Each number is 500 + 40 x the weight over the matrix's rms, rounded and kept within 0 to 999. Layers, rows and columns count from 0. Numbers have three digits each.

# down: layer 8 MLP down (transposed), 640x160, rms 0.225, rows 618-639, columns 80-159
# up: layer 8 MLP up, 640x160, rms 0.234, rows 619-639, columns 80-159
down618:524526471503494483498488462476440468572547522470540469554530494522557457480461484433511512521534466531419563420462559549570473475583492515481544555449529550538480557521478486504464528539529506525481459489533487481490513472444463544467506454
up619:456556477494590519518491451444573432495430432493470488464506506539496464555432518548515506537491430611461541495498448503532499516439484531448493420554455514456508413476532500504523507523534448498468485577500524504490547497509609533595503527
down619:497565626443531498501461416441508510478501492479536461547475501483537502461456483500502452493459510606514463569493550549491506542481519466472481477535514481519518486476528590474460426491500561559524495417495506527480483494527526526583483558
up620:488438460503508530429472536440496516572479540527467530507532468485524524532561421494487532531494515465435479461548431523529521562495512433425501486521496498487540550492466510448524523490542495466485489489477515484441499474459525544508524484
down620:534534450543576413432469572582464426524530515500504546571560521547476512524517533461567476479525440465509446505515464480494563484494448511511511448531499420495528545543428567405551563439490514570471529493491494499494498403533479589451457504
up621:460477542550533564500480578420487445490511447423482631482512514484501548428526514415468487536537417475506552527536461517491539554568573410530563459544501505435516497543552461481516492463483482545513467446466563548538482501470438446579557469
down621:476563448519462518554449542552424511505579494528586546637525517507499487509515464449456473493562571474448474462500434450543490520540536451574481515479481454515514545568525507474524514516438451474512482510522502544501513490516506579492553506
up622:552436471480517501481432446488436519530524532519502499539508490449461545528518455500486494485484504522510500550528469479494501461475501457508539502480450480497448476509483519472486517512499486537498493466450483548530485515481492490469491524
down622:527488455536571471455517458492555512449556471555460557507474414531469560504509536456515518501451561478494548521507494560479520545517488538519460448577487546548520522520424481484527494534515492452488551529513479531532483472528484452543493559
up623:488506482490519496505541543528458496508462519520460460467539515506426558499452556447466485484519553548481498500523449533499478524472469451529460482478470491544468446499519482536454509476504543547490477539509474498495525469488589502478530578
down623:462540595482515495530526535541490463484542493510495392516505549599438541474483497477470440469503539484529540495508491518548505480526495520449556533491466541512415489467465494476504513471510501455454461498476498544528555516482528544507543542
up624:378492491507481490469523553519500535493494424496531481552476482528447500499532419517547467461546475569533529527406544456493482487616464505546512525512453533556509553459453472525492530412514441495502534495439491521514479523552486485513507459
down624:491468537553515465451500464468443508584568466476499520506476486517522520528502474563574466520481525506534443554491480518466518472501582543571492494487509465500488507542426500571526464500527524474563430542602534564521497508541486431457466550
up625:531464453511509481572479470520501435496487501455495505487445455497458473532533504525525453480455506542484461493567478469500492455545487539470584475475528496566451470505540511561499513554556501496502489415513459467500523366529487506511479467
down625:483495509436535539469535492505482483553433453558463397468457510519504492401497458434520453499530476517468481476438532520425523517520530426538475525528548479505449486568560506478558478487535515504380483473441462498525581520497501386510466477
up626:531499439449506433508498474501415475534513508460506559526479571493490520517514458483496516496474502491556548496462510485550499475522428539546446454470552530441503419492523537587504535478450541535530576528457489541546473517436549510545497460
down626:579526489505535506462531481519392481580505505473546435530443553454436520565484458500395446512514428555513507482493477497529511532476516462484461537542550575522507563488485534533487480445530538466424509533468534483445523478537496446567468538
up627:496557455520494549541538424469527431469580463495486495586500493427548490520528482525488500560583516495534532627502471503492499511483436550463472534484488469534557505477477507538496438503442558518512494565466551470556488540502481468505470540
down627:494522540462550525497473478499462530529514451528514392513464546535566503520517457499506506532590460541496452519453499476524614490455486579516505548456452560507503512561531476513510424556429543541510496550457423488587510559470480519528559491
up628:476607497551495541547481547484526444503523500448472463500510468522495427432489489440513405483561509500534520519490531426520516503498531490484439451427535555489505501519533498462509444467500598566485427532479489561525539471531443511533481547
down628:478436494526503463414499489445477558437478453494494492553449416521486462535499504507461520550573540434514486449578499462486505456672555482549503454506500478617467543465523476530504456439455494502534500563499496577498491544492505510577530550
up629:480480478525513533441443551488493555479525474505510459504525466477508477523516557528486458496507569450547559500553475511537437500501513528503486477506384539559482503487495514491504499488501514502496461538549393514523507497507524490468508500
down629:543494518482500514487526517463497563449450578457494387514473478507446485439512436453470491490449501531476457463543491507523500485524450523496447520505520462532509531532530436550488528515523494509446509541522493458489512503516558462467462469
up630:525544431495538493518495443491468561454468479562449533530400445472505499499504532556470502506478530489429505482455516544520448529458418505468528443454470574484485489464513587548498454555522456450495494479547470493509572498479496440464516445
down630:467518507583558486511431519509540527454553486431503524518494457472552477448541560455538502482547457533604471484471496509477472523458490495536481459504448587490478506449561504453526483524559554447431477453466493524511541458506537477476557500
up631:527530541437547488554381517503480510490493451478526527513503525524575597485462514493528547531430530468495517487512559532523545526466580477497515465523539411528502487514500520418495512623561551457477560524441430464593488475515524480512518474
down631:497601542447578544523570418541467491573564379492436476443589507536566544531478435519441538538445511492394485518489473513491530460500510537453407499500495516505508430476484527449484525558581466465499482561504522524512517487525433592473529381
up632:561519515553510467501515505449517501506562518445542483514542508418547502449518507571420501515532513572531468488468495493523501482512566520478472473474448525557494503479486490474490464481546508507539487568509464500492503533537492459525480513
down632:522486488495542457518489448509510472481543517546524427523450535500446532536506534520516453546455504465544498451549528559447452493484486495515461536537512494499494497497542516514497515516495524525487487517551498542492495490489487468507545484
up633:458463532499501519439467542501468492564486483525485452489537506471439494540480475549525610485522484549469490454510523533478501550570516486511535505475479546435425510571502566504508508433493471563506486492469458502456473500488538522487497477
down633:419559496453479439431485484469470455524464512543539468457488519540502537483545473525513504507505416503445536548529491500476440473563479458458538497505533452441497529482446489535503485449530508475491489508502439505522488469447535548437482540
up634:517468478510525509583472520524466489549469496422449481514507492479474445515556471518482516544505482552520503461511526501493430537502441473534500462481573492479509452475457525487500510517491515473545511524520508566518539577579486472483582479
down634:501540478506518450551453481572540528482502512418465561557501451462470559523510458559507525488500518434468541478505480479521561512555488602532536536436432468467541526586553537449498490533512537443546458477482490523438500430542447529516446477
up635:469500470445479473473509467526483517449508580549557535483492481544471520549483497553453527472535506519460411581527486554517494533522482480544473470538458516454501514546482519459510500470483498516555516522534558427566504542559578534495542571
down635:487573518528523501555473505518517440501551497553483448512494441514487504485507447538553468582527493518475467497512499420440472488490455483468498455537468498490500458518517494468522451447452474490461492483490498524600513498469545450556482601
up636:495486550453450464444474524606570463478504424523560472452422475513442464461561384493375589466519452461504489561420552528540476605510581508495476465536522543495541473559475463546457565469452463504547505557503479487559476488470512469523480494
down636:467439407469453540478515550567548539453494546487451458432526483496565469484542560445489483509572538525514518467499475497517559502485542543436525481547476456419508572484476489457529480470476456501531528436517530506456508491537501491469509411
up637:571553551551520541461449603536553432619443430547562442479486494467486502441503423536511442637558483412489519505425499492575473542481514406547517498569475479536495496484413464493450522493530493480503546496485555527490476520449517512558486479
down637:526420504493482505512527503462477457463573439499591438428525545550534474423524495531501425499503515492462448494470475563477507496528534491547414495448430426532499477550464494536463605437480502435508471455499458509516539496455461483587581450
up638:548459475421499495509538508540561462524502467511538532450455442515522506507540473445480495415534468485472542569508474513530564558481460494511523525541517556469516482461496487480454474569506496594539496534478449499495446507495507535551439529
down638:459522503514485525480475479546410456476464473519548462457495441543490494537532470525503452510483541421519489538437540562601497533538505542485475517531551487539448545529452424519529478595519553511468472459474540527468465475486526484445556466
up639:500533491521474614495440580540594551572481471524497574545437553545409477486508465558478420580469523565400532511513503525484524494502476513491578495431441537479564457520527443522473428492420461455440521475485542494504426547437510520543468520
down639:382447452472422525558461449639512448488511450573511552531464502474435518462482555555509374504428554440449535559546493489494502544461523518468520461477527499548514498608563465501471470513491570447481431566454461448505508477432488507532571547